python train.py --d_model=160 --decay_shape="linear" --train_tokens=127300000 --dataset="wikipedia_en"
Each number is 128 + 24 x the weight over the matrix's rms, rounded and kept within 0 to 255. Layers, rows and columns count from 0. Numbers have three digits each.

# layer 10 attention key, 160x160, rms 0.0935, rows 153-159, columns 0-159
143116113109130147123139094137144087103118135120167146127112111175118071117126133090161105192123155111083110115136132140088138140133159104121158139162079112140101141141103094105152139106118133181125113145109136132166173152112104122165139136141145106144101165137148184106153140133104149108067113113100122146110120120116109134152150115151160118121125105214134148115124152192132145145134173134098093110161109085135135128147180146133126110101149123138161106074094153117148121166118105
122137086120135096118141148141121112133138175095103079110135133083111147149189116233096169111147143108158104084089052146131150095137119134146107172114180183146141121167140155150138130116123152119127091084141163123088148076131155143060095114154128184129152120084113100114077078138130108144095105142205148142146159169146150158109128173166121155136132179059093101157129121091123185110123127171136161116094135071163079130079083150098127132118111103120117110133139124167111087118133173
141080128101157099121153150147113136178174127172086173168102110168086124160100114135143094143138112158099140094137181123124150116139138125112158173130180153111108088124165148103155144164120141119177143149116102118091132088142156120125116129157131172182118125121083134150127108150106122117126110111122157125078097109135135094083138129130105089112134140114130139150121087132135129132103137124126124116151141114094092125103153141133135081155128123095163083152140093129141086108144135
095162135122122148072122182117130135154124127132092132091108103096104133148110144169033122038143099162128133117118135117156098104106089136134115158097160113136122077115106140116083158172120127104156144090131184131063121096183085172091157150107132137146107078175140114152167070122098136211124121101107122140137087139203134127162145167114068094122124127075090100180077168109147121100119119114158147115118106105150126159112131142118137164201076132119111165127123163132108202121178107
196121082181136126134114135167122103139135092117123056140116108111115139151121159089116123124087141135146103125140191093077123156121113132133188155143121136152142123160112140089082127106161136122138115123104131083139120142128154113152126115171081105158135146130121122121076118186153095154133095117158171157137149145084145121086115146139122146112172137122123115142193165111106173083133102086141181136156150052174121124103189111097069118139104160139086117133111111121131115114184178
060148098141131161140183079107109088132162184162180160114139126078123094094168142100151164117163114163115096150174103093095134169096103134116090139144118063110122116124148125120142039097115119107113103148071099193101158125098132121104191145154132105154123137135136151138147156159160139096123117083087124116182120144087165097147105077178164136195166127145141146134104123098098094127133078145064163101160134088110159125178087152167176122168180105164122172146116113137139121147134101
168080126173171189133124163140131087120102116135154083147140145150123130108148123110155068164154107088066124060125124081085171196098104122092149148145090140099142149119128150122164168060121132164151142137072074149174137213085100138153121125118103092141127150098178113102138137139127118116162146099157119107163204083139138149125121098149134125141113126136144119149162111125126076188170116144120104111166126184099136110146105084140075109134135149176105098138124140131137128145126106
# layer 10 attention query, 160x160, rms 0.0953, rows 154-159, columns 0-159
112178137149126125106107182094186113065088107053166115073151123116175134107167125222106153099151122098162129083105067136111099135116132112163085089108123131111139158142171126126100156151119155106142143088119118109108147114114099108107134099141146125078168146118112086126105177133105155122142165154166131122174131141122118146113123152141144146134124128137150107118127134071177164147128099108171129168080160157157149126122135111095112112093116132114101146120147104147110126090140158
115129114099090124129123173086134114185178120167167139169101148169135129144128149126134072148145164133126088101191140149117138138118081109130121127163129101084119126153106135090136144066126165104078120122075134134110102115137130108149156145102145124093119082087138148130134157098085154087134120144092130096156111110090096133117148152119099122152090126146097186108129104121110120170102106105136116172154202141121080102111098101131103072124152109092154124133145169113171130132151130
155127135129142167082079129153163125173097176133127133114152122119060136142114173175115065115186112105172079089116100071136166103155148132145062212131125123121168068172146137124120128191173163124131143131165137187116145144138124172121146101160154139148122158127108185167146091129109162100138118127111063116154157093157111093128117107164130127154144136101136111120119110102100175081092102134106170072111076156087084150043093119081070153178087137177083146152073106151078165103137102
196103109146094102138084172163137099119111109107132108154141101129160140117117164103105118177089195087113101125117168093098102128070099129109164136140126121107128141141118152094143166124141213151149101134130132143139130138129134152167095108131116117144132141133084142097080182173152107130093070087122128146175126136126125114100121130124125148090135129121133135121191152114101163147134113087134126147153174081217152095093147140124103124146122166113120140152137131100186079109176124
133129191102130139142186124135128143139206186138078147116143146086159129066156124105123175119139074131102090168111131077076132143073154152138160096101178091098129122132082154140137107109092054116164116109107135122130151131145174103140121135165137177168118118121112139101153124155146154136095144076103143085117159147076193097113127128117174094159168132192125079129149063183120119180211128157117136114156123120096112128137119168186161089138148121117150135149113100143145089179153091
138139103145157097117153136163132105161118127137119080116199111124116147123172075150162163126093167117079130075104136159127133117125119163116145109094112157115166116157114175120178148125119137159162102146141152098118125104137175142141159155159128174145153145098122090097117132135089104160098141130135168123149096093126165147149167146068151108093105171138108129148150113107150104204182098133147122119183102138126127098128127091142125105102142103113146098154148162182091093147115150
# layer 10 attention value, 160x160, rms 0.116, rows 128-159, columns 0-159
112147117121137129100078086157157106136122110119160178069162070076106164145144126124127127146114100099121199128126081130110103140125167125146168165152119117161178131108159164150117118139111155122115106169137111081147117169121137140098111099138130147110133110112136120127119155142145165081114159132125153134113144126155131082113085143122148113101121127154141154140077134148132101113129140120130124134145158116158129113087150090164172117103170122117127125101117128165101132111149125
091102090097151165119133090152134127087076129121135116088134084104111111158117133118141159115115129168126123128062152115116145098102180125179142160136111148134151126148080138136138114133109188092171153117125118098140101178133106099095141097170100124104126074106108135135134134081199143094139142089104127123117121099164102139142110133137117128124131149126174110128076121127164127165119127127097159083159199095085134108099124091126133139132081122147114134126150130184155129105136132
138095123136134104117108120152116109161126139098119130121158085118100086155136163142101139137132129147148114132111131092131087147090112144121095146150153135170118143134138113155132081093108133167079101083138173101138125162088142104140163147154128132127161091125140144099158139087147158123141148098109150119115152140161131113138149104115141140103141124083164144136121140195145090116112170125095141122137133143122110072103131155129163109132130115144141118145161116157093106187106123
137166088123139148119140127113138147116062101175114108164100099116116133127120137172125111133169117148133119116126132127125158094115130182129108109136107119175146107097167102109135132153126132123087106130154146106106127116082164096131145123103131101116131132079072149112114159111089156145127146160135108123144126144121147188146181091152155130133110135118160156140128123094128136141118145136120150059129140136135145105138133120114133117148135134135094133147173116126109113093098104
141102197152130111123171129076165132095161167146135115111157177140103131130147094111147080098159131089128107129159128154138087079150108123142148136125119129123125119145128110159123174138146107087144120130138107131136151120077128167120197175146138064143164112137131151081107145142152099109111105090123113129145139114168119103125140134126130147144144124116087163144139121120137105126163127092120105167155100124145135191105175136077108136074085150131175126104131140099155144122105127
141121134116103134107133125097092083140144141092158154128152182124115139153105087111090128125121160113125181185146100144139169127138099098164142124139106131106149162154066122145138130170155141126148138147107106133103106164113107136119075141119122113161133149162130100098141146117161131065139172111127114120141131102165073105126089148121139178110113114130093137116132131135167141131134140129140116117123148131095169090083093136146136118154128107103152123133082123066165176114155124
104145151132085108131102093140182101126141140129094082140095120107100135107140154143158119135162132114116164149119145100137117131075130144109121155126135136166118069109116132119127093110143122130131130104175164075151045092107160122130114117159150137071154130114113137116133184147099136153140133136119117128086094116129109144132170099123157119135141097102136129095129172138117103152161146132117102195137093136133077125094138133170118134158187183123130130187184114117126160166159131
134118099077094132102130100102113145139111093167129120204120119181172118182118089123097152131114135167131149157084127108146192139166140138122106161091172139126079166140104141114114112164101140183126139165107128148105145166150099116132146124068131121140103166097128120151161127073131145106122135115121117144144158102116093108126121120143101125104124135105101136155106136073169154128130156094118130123183168153112098169167140113086109119133111172111101137142126138176152096111125108
132102119119101145117148121102152124087120121096115114128141138157121098125105151131120132122161119159130083101096184125126109092096165149160127097130082150122129126120140130155127149080133118108154129112138140087137100117143145115134140143126107069123088111109117148148135139110141078154118152156110099147134170142149167137130161181161134115134124135076119140142131122130117140143148134187128112103149111125150162075096103110118127161142090094119141131155149134123133179163088107
112134100150105127180123196111085106159185142124114145108101134147111147125108145105136103121075099097129128168184120147106163151175114123124117138114105132091077108115134124138149146171171127149141155138165089164118121124116124141101111091168074127152149088142156134075135082153090120112116129098113158130103101102155171129115076117130147169120151128152082145120146132172158144121173146106090169100102161132110139140145116137127123138137113110131141116083116126107192151120177169
147114158142181126137164116106065122136090123162123125156157108120094152178136104141108118131130119106128139152139111112105148130146096133157136109156169120108158130160068128159120136146149123085108134151127123161129176119133125089091111151099112149126150131178084170095144123131151149145125101108142124105130130114151119119137124084109096164155121135171167143131175127157158144146126131113129108055102171125112114102146149132092156096153129117121137135138110103097126112154120105
104162129141125147114165098134137149112144088154137102118129071120153106126132132132140127129144130139123140159087083150121175121181112111092124157118123110146155192102122110140110143150126167121100104164114131128122122144140085138106128142133168154149103170089127090128154144114126165125139183136133137168123112123144123117114114113139108079133086142132105119154115140108190128111182128142137121132145142119186131140124119085124103157090140166102102128152066127112152090077134113
119107149131142134126154120142087127096150122158127139152127133137156121073126122121102145130134115114132057124088125134111127122142118128139113097156115125114129138131090137085131161113162140105137156117124134157110171090142107128126113179106072112100115089125142093165150106147132104093122115138142115113124118165120136132144130120108091091156121124150127091121170161131123135122125121155189132139111149102143165131169134136107069165106077127150137133141095121118172123131128146
142155189151101125117127112191132179155105126110121207076121085096171111091112147090161158143162146062128139157168126117119112136126128113139147151118105126120143111094127113113123089124101203146123113164087127143104138180111118135133171170134109113144153104085132098166140102128122162121171088080168142117156110136054112155124141086128140139131129087129146113155144127140141087134150153127120158161087131127166081108098165111101082162137100121121140125141132132134086105158110111
106123150118113158101111135140105135114081109133091174150105141123128115112104126132135134132150134121133088104116143101126123133124160131157098081150111150106150100152143124150145097135121138143118145118169098123125134105154104144151125123102088101137146134105117114128104127073095122116126114116134146100105126143118161193141125135143141155130125137115156092142143138154144136139119141156127106121119144129109141117153061112102088127133113098123170138104152130167130156133115114
120108117077117125122049166145134136135136173128136102130082205114195178107164106133133141128132183096128113136161129134146108143128155110122117165099138117134126151155146147082122129125112125152157127102093125175112140128134115162137151118115120133134131163115146091154051101137113113100131095125122118097138153134119093142124127119101137135122141118147110106121101107078071149111129106128118120147157097138140104187174123169128123136145137153167128130114100153160134122066130137
129143142138134117131104140124133122128173138103143113133089180152167141089167116135143080108120122104122161126182116170116126146136140116098138159092150131109108124129122160104119144136098106135160159134116107124143149127132124175104119093137131142128155134153157149127101095129103167085115104130133127133142116129076101087108094125106167115120115112161075113132132128106095126127150129136108112146131094128123106175150147164106138148109132148126109123121145152124171138109147145
129157108158121146143129117117138099116153098085137158116108080128111118155130141147130146144143115136134146114130144130110144162159130131122137106161121108101139079159090162128110097113102155141151121116132127121157158125179097153117072133139047149051099115113103145146167116146151120152101107139128139134146133117152112116112129113165113137163107130154147091102192132202139135133148116143154115129105124130138105050116098096097131163122098123114107131102150129144152154145104115
118142141097111125091124111128115133146124159148123104132097126126174131126087143102153140167163129139132080170168139114116109134092155144126140150120131131148176068135143137139123086077134106138104146097135107139131150111167092081118181155110128133103101131096120118169154104116154170131147120145141122105129136134148112163122162074130173137143107102134140109142161131123127119155143135123136125113117099123135112113148131115106108191133105129144149131131171106138145153105098131
149118139117136129144171155139148162132080118122120125102118080119123104135099113131140126115119113119134109120132131122152135081162146124108174145094110131139118156140105102144122088133132141129135119162110130117134124151085134158150188135141138104183181131127114130108086134115140123127083148073093121160136154155132154111142139139105149140111107156116137128159094137119154113101140133106100137109157112130118107127112172158118138106120158140115134119124128129126077110069094098
146085096142112166113095139123173132120104146050152140110113105142098131145144139177143171126097184124136188106145134105132131133138129132138141135117138124089131138151127111123099074134103087143126106125091138166141168161148080134158131134107109116093091133118129108161097139126201150141094130115100110122144143135132106087128122137108146130112160124109156120113101105136120147106104136106128100140178113113135139141132131187104101117125133153131117133127162137139136095113071127
157118087140119137157151155116154154095165137112120104148067132177168096108116129132145122113078136151117077130118155105114130127129120121146121127084125137110104169086129118145138160127148104105128164160147137128123071118147130142173135116144139099186141161161148144127105122116104144155108197133080075156126124141128144103111101178151148133098117137085088173154103149156134157098163140154116143121162107118127164135133156175129115115154131120113093130153131140092124155107111141
137121085075118109114113131105103124144111167125144108149115083129154161129157126113121147138084155136121146176123130092131163157163109103133105164131163138085117163152076140147121105121142114132079124114133158155126108170143102060092129114106146155144088154166137107114128095133158177170116113106119106128152132100159096096120110123101103139126134128126124181116094110114149167116135125112130124096131154132125104147172157154139128102147150134124118134145089122146166100147133105
113156148154185101156165146128105118095134124172127086145161145134106119141153083152121112089144147096116118143095099128120163119118084162130107137095120119154114204112124108145139190193120139103131120110121137116093094132075142119143117129128142129128156139166118140092123132100082142090124153117122127157107107140124093130123089123140146140105148145144115170143096108126160167137098147122117132102130146138097141162146152126121115096126161125142115130182124133070136139101175139
150115058097120133101100113153160131128124085126134122101099139152176134105153144114132135140113130179120109110094129090156133156107174109128122135118144138118104139123158149112125131107128137149107149115141154114105104145139142106162137077117173148193132110135138110117157103116162130130131125135088109137142128165105138160129135141131149136116097134088124136128095131108125103110118116150134141154098134128127149139156159139133139106142101111157089134130139136190089077163115121
135128166118162113165145122078145124093110124176104095190114158144152120156157115137118095126164125103110136110131163124127145108158142151166154118142133134088152101132170181133112119112102121082156146130165108136112106065165142124125095113086150135141178176152094163081122130121118119163117093136139128112149123127161108127125115127147166135137135135178106144110217144097120116153141085133133111108134112128133119158164138124075143132134125129100115135157157129127140104133124094
168103174125109161147109089093161124110122127107129129106134118110099101180152157151083105136163182109131195110039104132155113145146176095114118129156151113122111149149111131112101071157125150093174173126140107114141115172118157151125098137120141122124133121143110084125118114133139103067129158122141113178106123131134152054131129176101148105128121108121153122177133129161155107145149092142099100100151133117176146109113096132131141125139112146141121123136058121095153077083122116
158113135128115134110106110152066101176092124080131155087172111149159121171117127102102182121176137166134136141097139189133167123128091169156140141145161113163165185166122097115115112139079168121115109085111144147141158146112114183108140186125117141121114105081165154114167129090136137120137165154113162112142149082140097120138101081108116109124133099112135082100180107122127130142105164143105188081158149111112138075160170143148139117112093120153145131125133116130104170140099119
119148129126121126092117150125117132137136098112112140146106112121129130099101115138154138116165089125128069131157135134123112113111121152114132076123089136112114106130158125123126165130148142168113119125077119141126161108160106105154128170116057096127132113114142114161172140146158072084144103132140112120118132114114155159121169131160099155145101118134126111124136120124130129139121162149146120185109137144108130092111115128107100162155139127121163129144152135104133126126109145
135123129075126148137113130158105115145162123070125158108164160138183155139124142106116132126124113130133142133098121159106137160104141145106104152145180119140111125167148167095104075113119134104147125102122122128145170139152115194107120140151107149101153106101152157157146057122115108104108147154097141159137152111126125096113125115077148090153097111160096083121170116158112122105101115142121098112132130127135112121176124109169130123105132110131124122097115138186141196110148138
142145146133131132143154115148140152105131081149120083165153112147140087115155116133134136123125127153127170117052121126149148140162130168107104173097179116134078156112149134115120148111092108180138128114122101070129139148117107117140153123120170168131126137128128135114158097090152133101111106149128145172134116161119093086130148147137124088141107140132111101131098139081135124118145133105127096143153145125106131136149148100098102141092122152126123132119156130162165071151112096
117138144137139140156117110127080151106115096153111104182172149159138108121121109129140133100133118139124126121082147138131175123156105151126129123128153127082127174163150124083127195137114109103162125127129106117127167083172103137106124136114093158121135141137103156138164128135148079121122108168151128110140113117111094119128140127133095110173117149158132091114169133073109149132104098140167116143136133139123153131168159085111102140114107151115124143141128131084142114123121128
# layer 10 attention output (transposed), 160x160, rms 0.11, rows 128-159, columns 0-159
116165128129147134111125107167105168163089157163133128119112096136100098130104115088123142069136145098125194128099125125070146130139133103150146105138144092138098102158129145113149136094136153109097088124133140155133122102107158153102126146141163102110154102117133138067094108103153134129099153148159122138137132173156131123118140142130134163089181127128136140136153134172086168153108108095139127137088135124117119144090135099135153110104130131191126129128069127091166156172092098
152141130098145128138155140123082125103136142136114077128190096145130093132094099134103164105158097142156189116147123128122176142145137091138097170132138117182120112139120090116110146121101144111087106181152107126112126095171132132175093122141154132130103107122180093098110113116120133146098119158134068173133168117158109143138123106117141119109122130171178154137106145150128135121153099106125079138134131106119091078111151134161170169103106132136112112139099107088142152143128137
126170146129153117085134092089136147132075089121124093112112088129114100142108154128127139086113151128145136110113151127111145152176080103127113143101084087163132123101103137128115160141107140153140143173166149147118114100113138125146127159144158130106136122115131120099130135100119129139160136154123096151143129120164112129112187139121102131149098131127119135146128108135110088117080139115071118143143150143125132118150129108181113105108138142153122155162115128180130128139104168
131140090062157144085105130111075095110148121152113112130140121119136094140123129113183135139125145157132161107159118137187175115146156115110098139076138139125116137091145120128111133127106125135150117123113124099112137124112122108128131152128072134152093099133123127127156172103119125112133178137102126101111141109144112080139174127107137164147115164124148095132115168116111116141109152139138101128194137162141138143134183124110095100125157136122134117152167106112125148171115141
147100130111173164130157112135149125131090135113128150108128161155098110089155116122113156160105092083125086180144154134121095141104143130125136105132157117093173104141121119086127153147144151089155155088096122141102157141083097128098133118147113157118157143087122125135149166150117157115120145108112114123118087137125153136112109167140131112126143097149123132134183108087115110106144091102133124120079089171152134122114104151120146192098143109123170154132180152158154109099169135
137158138157156121135170115110102102144152154127129166100122119120124100126108144159108126137147090101145101143159125119092145146088129116140130121126107111130096121149094106151130121154152146119121139139166148138132110165128181129063141088153199110122131152119167143113109082130166097111117125122145145144099120083152164147101091118130107111126143130126119138128124115095118143099122094121169206115084143134127126115102119127127208143128114101129139130161081145101141114122141095
095157153141159174125097142118156112133106133164149144141107155090099111189105103159149153090093148174110109138056111117141087137146116108147115105088150136109134098083161139148194121142097121165133149098150061119155115109089115118142095153102109171149161113151176134121120151093102162125144150121106051118133155123129135142131153158126119114104133108135132112160147115144119179142092104150134131111149108129120141121170148111144075147095108140099106135142144121163147123132112110
127157111078126114150136111141152140124153099122133111132124164092154116101159119124140111188163130159151130082141174119168189116130126125148057110155135117126102140120093078170080121113152094161101107151109162145102154139163123145139179111122168113173131138119102060091162090139111101130125128156090105115122156162162134135111122100111123087132116162144111107116078145116126143161152128152087134098120159093125161090115139155093147108119121188108123169160119123122068124117151136
111147105108159128124124112097068073088165147111150096111147141128142087134086138157135162149130083129142144126111153132136129127089172112101135130160173138129133119153139135112137118114087110147142148177129106076102108113129123111156129139123120166110132138102121159108153175156090151149145117095112119162145152097117126114110143122155080144157086127124136103129125150125119075126124147146121108129137108145126130122124146165166106169134115122152148148120150120128151146113119170
113129176189117147145178176115124112128135125113104161140171108120127144100152169122151109131135143130127126190164101131122075112109090106154168116147088123137116125107078127127089110135163128113125138108137137141157118127170117165077090113106139130090093169143118121166094089163171066096107151108155144128136103121136131180149094159118143135097167091109104160118129131087141190090130145134121136139058119138104160129123123119133177118114106103147144095116123127134175092123157100
126118155141121101117167126074150109129116111136107124130141092121107082105131145151133111128112185131114109096181087137107138153170149161151128122083096118125142123104106130097098121169147148059154136147119143109099120109114161101070142118133118131117095166109132127149139109135157142107161139181125167110127140089175129124123114108131154127144099142161166147123131107120136138133166127076156132141121167191167074137125127120094132139130155112148102121164142139102095126123151107
131100128086140129126100127185114163155163140182151163180129108172109090148157170126149112149120122111122114092151184102167164147115119118100117088185180100128117118118137113112116146098164130113070098148119133129129124141114133143090151124128141119158136138134139107097137102113126074129090137137129123135121146161135123113138127079126133115072137159128115113098091181157116158183141122107165164086111121132093101087132145156107119084134103129092162145134107113107128157150136140
127064132127100120143149153130122124113166133140135137122147126170128131132132141177120137148187123128115108107155134125124101105159123147128121124119153139123162133152151122099109118117137155111140109139122092088165113153126131094139135114122088106157104158136137136150130144120070105136145106132168184128123119121107137140180112106131111115120104140146131138123127132113147089113184154136138126122109111117100092109121118180158114141206100111119146094105171116136107129098145113
185111193094099170035137142145151160112094119155151122160130122179151153174136130145136133081135069178126107171140151136117125153194105086120181080144109110143114123140124150092138163166182149124092093080160107140131145136118091135138170138149135146106129112094170121074093164097142142128147162165159143123105067136105164109146170124143143122096113151113129116127094089150109105116158127122144072140149109090121075142131122091133107096149092141122131101140132123107065129098135120
141102128115125141109132153107082082109139087140122131140132138123160122162104134131118156148147110159131164135140122122138113126136160140120139150140085135128118145113111119126090088102116132117174108145109100123133145148142159121144128127141106140127112108107153141126128152128094142114151128094143129152130128090101139114139139117134133120161092134148165134119125148142126118097143189139137086129151113081121109174149163140151125119132114106142119129155131098168084107132128120
146088084111084135121138113155173150122133126151123125123097169120145203145164061106109118183157088118113148142101144133146112096110155155129105155138156160140109134132138092143146115125108076129114124089121140181173166181146094142187108134121128085160154105150136107149122121134128139151125122112139098101095057145113144154153087138114150119125142118114089120131134108122164125074122122145109167126138133078115146172116107115098146116145156133106132099124142146137104115133129116
138122126140094140136120125186167145150121143140127148134136165107121193107157098134139106149131134128136108157090121107125087109097144145133144150143132129110124126154140135133136108137148114141113134081089130169169110139151108159117093095113121116107145138145112120143118116160114121133099139140142126108125076119118155157115082160134152110107179111141092114137150143111123168109129120105133142127107137083148157097106106147082123126126116136126156120086146162122140083126139097
118118149160076163146147160113121092129159139129124126165153066151139095151128107165132109089116163165141141126120130105080102115121155133112179126161154081127120126149121187105144103109134128101126087154155115102164082137145136088095107122098138152075101124106118157127143140148112142124170094171124148172148117126128121136142132102128106145173105125179148130128097113150133157136158139116127095116120126153119107124106148148142089134148096153138166163111144110092093142149127084
155119128120110150108124122103160082091134096124144130206124091109169154167114114154175144139125143125141148132114150091167121116176168097120121110092143128111124130147178147124135134114134130118129124113139130118107131145146103062129103154135085111090156131118149111109095184129105146133136133144128102148142122128104148160125158105175117078109088162138137117113154109138121126086154137107112105166178122129130113147133104137107119121118119158124128111150179104143071139131136117
139125117090162103082141132128114133138081146113104110139135125155121113129154127115099128127084109113133143140145140139158164164125141124127120143132120138135127119096105083160106170135139123102116141131111131161056158126130123154149168116157180124143123106101111092120114121134124179102119189120108098117161142133138134118110177140126129163114129109130099128124128147101099083180125134106119107135128130120117125138133131081118125133129143117132152131133132154097129131102151175
181148119090117132122097088115137136125121149098093115097094115140138154136174056118113136158109115091139149128097141123128141123104142118106105181161127107161095130137124108110149185089131127131124129131126149145149133164148128090165141150149214151119102098134126117120136095132115168134190102138072143128129112168152124143127126096138113105162119091162123153106127101119125118127142119137083125137139140113172158144079100110125114112123174186105137147126123147137097125141101136
097161136129174083140089135131134135115155153108132126095119141124151161137153160123106117169109082092116138145113133124203131132052127138105138142144124136118090125137107092143139129105177107184128173127101130106112112130157102186166126136119160150134109169139103126130126123159116111143111167093096130139133165091116133166143085126163103112126123120065084132133102177092118094177114135147079182110100121138132205084121115135117127118115105103106160118118142166131172089115135149
112158134139133096147155111116181137132106137106127102132095117113132126123136147144142139176128146107105122100129113116137167119131129140155110141119132108166082134074104097128138154130166105120086135152141164142129122146146159140120126154115159115127124155137105083096133056142170098161152106163119101100128163147166118156129085083119144120109131134103121151109081112127140131136162099125101193151119167152154140122110096112083152115107161153096103110137111143142091133133138129
138130145123152091130129129147116146152142116155128143087149140144094095087141139100125099173165118113133106125157122132147148153083085150125113123125087152142112125100100102175118143166130144147141120128105138144121123128080157172101108128137085160176085164116154121157147117086133094102071152121102132087107129084144117141102070138088163127107133148135124133141154179099097142140106096116153173090130154156133129089105153157118150102133135102101134126174134159116183115139127148
108143113103134096144116101155124151128124139130133106129096121100145171132121142103111147128150116135122154113101156113135188083141123128104121143117128110172105139129116107135143118120118091205127107140145136126119124122172137157183170150121129084134138106139133074112134137156122104181141113137120131125145146125109113117151154130123123132135124126084116133157100120127152080165131122165082096145172120095133166094161119127125133104117125135097135115090094115135151090153107149
092118116139132142140130112125123118117142127133146138120147161108103130147140094153136114164130156157108119106129106108148140124077215190103124092092128142082156099086113135119138072125135086095181154131085130093118133086150124127078144109093066132138121135105147142157158149161155177139135131147107114123137093104114149124142089153138171102151106151165144113144157135138141135152144128095140102097156120177178126126133162170082129142121138108110134106111183158120112099101129088
106120096082181133142148072105109140127125150154103111124129174118050114153158125126094080105157124096102127076103142116071118208142156112126113145172134123155112102139132169091134110085129117121138127210154130150143113146127145130109131053125156103163148105156181155101133138139169160150138176149164104140140114133183128101116112095121096143139122094142075130142098150116119150191138131134157095109097108121148067113121103112157131139127128116128088139127081141130149126172129156
139134090148101134058140118110096197114145097134134107118129096158129095109101126165114119106143132157161112131139193130077191132135110091120105141123128103169145139126124113129099180121111170138131110191168177105118129090167116115142123116125162099086118105131151116116135142068119134083161094151135139131107112121180163125145158085110134115180113168132121108089137150101173132068116090113130130119148185156123120110134121151111128107173095134187150130160123118114083167102167151
162125145130110160113140138116139078111146105133151161143144130143161143112161139160132130130119096149116116161138125130126090079140092099127167107141137139116122145144133136140138116123120122142128099123126099116102121156098133095146152125162091125125114134106119124136148135137089137111131107094115170171135129133106139139133137175142079138115111146133151112135144105111134086084149187143128142126155107091116114145136160134133081145154108139118143146158154109089113133118116111
121115077183052142144150145130163178159126100148156120147140137149121126104101110135124108109162173112124151125090145103076125101137167113132149146140143102135143137179141152141122130071078089139139086174138145120159104130144136144113074098091119121098143135148095116110084133164129156113139112163187156143151094106131132170136124099132098144147134137141087114120139152114140165109113110128121107127089156081104139157130087165107147108142083128166152137105135116125099144113165145
121140109078126118154111104173123150141126106112133137132159144134121130084156138117116114142151161138146106063110148077138186125124119131125105135149131119125142137112135119169095134116135110168116101162073126153138119114106153131134161121125123144130148117122127116138167121133086114134094091151089085113186150169144130123097132118111143096077135154151116104152110165125131149189132120151100065128116117104162129078132124181099095119127128172088122174112142139133106123126155173
124084106108089139150127136143142130130188134112158143124161142140141110064166115166117114144139136145135117074148130125120141123093133154125131113120152147103185143107134115136094106114106125130138116136080126078131138103110130111138144103112096136132109131133146151172160132134105137111112078132117160113149137120110131118123086120135138100126112168160176098128128147103179154140167126162164108110115140133148098106140120172082093146177116131111124141120158130096096152114155121
# layer 10 MLP up, 640x160, rms 0.125, rows 0-5, columns 0-159
107162167109155161103130143105098118118152165082088092176112118099138090170151158151137145118150151123137118104127097107162147129108149107136121090100136130107118163089163142159101109124122089154122102121106135126120081133104132109158138133108136147105099119157151076146162133109130147142132135179089182113112122165126143157112102130129158132126099173124091159120156148190097109155136108142119093127096111142141124121165140167148111121111133089118129139157168112180134106098150112
155148102146131134146138152132106118145112137092099110141129149080128118157101125100086153127126128171133150123062117099147128147115126102117149138121134123113076058179113147096105151137147116097150136130122116152125146137073136119113111096116123131141096114199140104184170152086217151130109126149124108127099118134161139132140099154149163081114103139118111158093130137094098121127169116118117165134125153114118143138108147176105107095137133119126103139128170098159170147147132139
166106147159114152143134162125133161126135091115109095128151128130128118128150124142100082126119135127147118172107143132147126164129112121107144154142113130144128122122136129149097174136123152147150117088138100097165111127124117129140104111134131117127110165151134105107128097151137124151122132113120103113135107132131117125128140115121145138115088106150144094123140114113133105122105114122166138140103113131109131149095142132120126144149123142090135153106150146166126111143128062
164149158138126111160127149129109133144202151085096139127160124164126118106145147144148104096120138139155108126151127147130141159120094102110116161091128087132111128149113117113112137163143116153087167145114109155156105115122075068164151117120161132146095111111115113160122159118135109091095146107138146152114100115142129105106166111147097079109134126096085125107163127182130059089137137119106145117098114116075161124162129132134167152126141118156076140120130117154149101130115163
142147102117121132147144123118132128092140128123122145121119081087147110109131159127124122117086131108167104116123132126143133125146100115087117145151107117108099083132151150106118134121112108141129168150134171178153158102097107109161103101133109141143136096158135146159097158121140115133107144132132095132149184107148140116095096141140095095133127106141157122120141134136110156110150121101118147132150128124137124133137128123134115121158138139138118142122097143084141185104102164
112142130083115145119121128111134100081108133112086135162123141113136114081079180161117104120148134161174108145122134138191151130155158116140109130110127121103142109131133157136112076168120164116165169112116107117141178093134166103137108103129136135144090121149138096160176149102137121143133091108095133172134152104110084120115097138119141125102094128120132153105135160094154134146179090169092121137117150088099107122179102142108147147133138129109151143121126120096098174122111115
# layer 10 MLP down (transposed), 640x160, rms 0.12, rows 0-4, columns 0-159
120105120183102088117095102153105134118110121185108145108163112071147077140161180141107101112169135118134137135083096123116100169158149131147130158124126147133142100139113094112116150153102091141108152130093085149119139161081134130146144110128139131148105122131117167149127123108143130148134119150092112124116152112148118103119174125144157115141128109107137164106148063171128158145143148081143105136146137113125154125131116095155126161156100101104077173142114150079143124114131152
138097123146073103168136137132141107137107112146155099100179130117098131104147075099128111180134168134214155113088100135122117124120111146158130127139131184140160136118121106084122131146216147181102164172118160082107126145135112112139161128153151114110141091142164095108131078135106099117123177111114122141097113101099141174091146131117106122139114115152099115128137131115166098125070132092118140132135105163150128159161118159143134113118135122135173133100113117106096142100134171
109151110108148143122107115119155140117106138105134155132135119145135146131103134088110130132106107139108110127134132115132170104135149141167103161102136087122122121162167138110115111126131105083138143146104142121118129101123136120132112163122128142150115139121145150145130156137132145113142130170152107114123175121147146150093134102174132110108153136101117154105116139113083123128121138122101103135130125128152114124156120130116139122103093112109125174133114133127111148143143124
161094105117139141069148105097148089159110134103119123129170118087103100104110090132137117137102099180146102163108133147081117112131152125172119143160092139149113096159118165144139106157095144139127091112107137111127140161094140166167139119147068127152099109106110154154131143180103139108125097145140128163150127166110144119097117141132118122110160173119169123140090092164158164127129090102105089146142139157141141121108123134091128157140152136099152164110120115171118142127087137
125123133137137127123136141123132127148098104150131139141141121137138124144170108156140130132152134122066165137130107137132115148108111111106115084146108112130086170124116152126168160143138111151133119122141111093125097170135130130093132169109156128101090145146138112120141150141124127132128136100117126121124141125135133122139191137099126128126073135110132096121115106144127085146133112141133115131118109152095146126120112174102127132124140121124124148145148137140126133145074128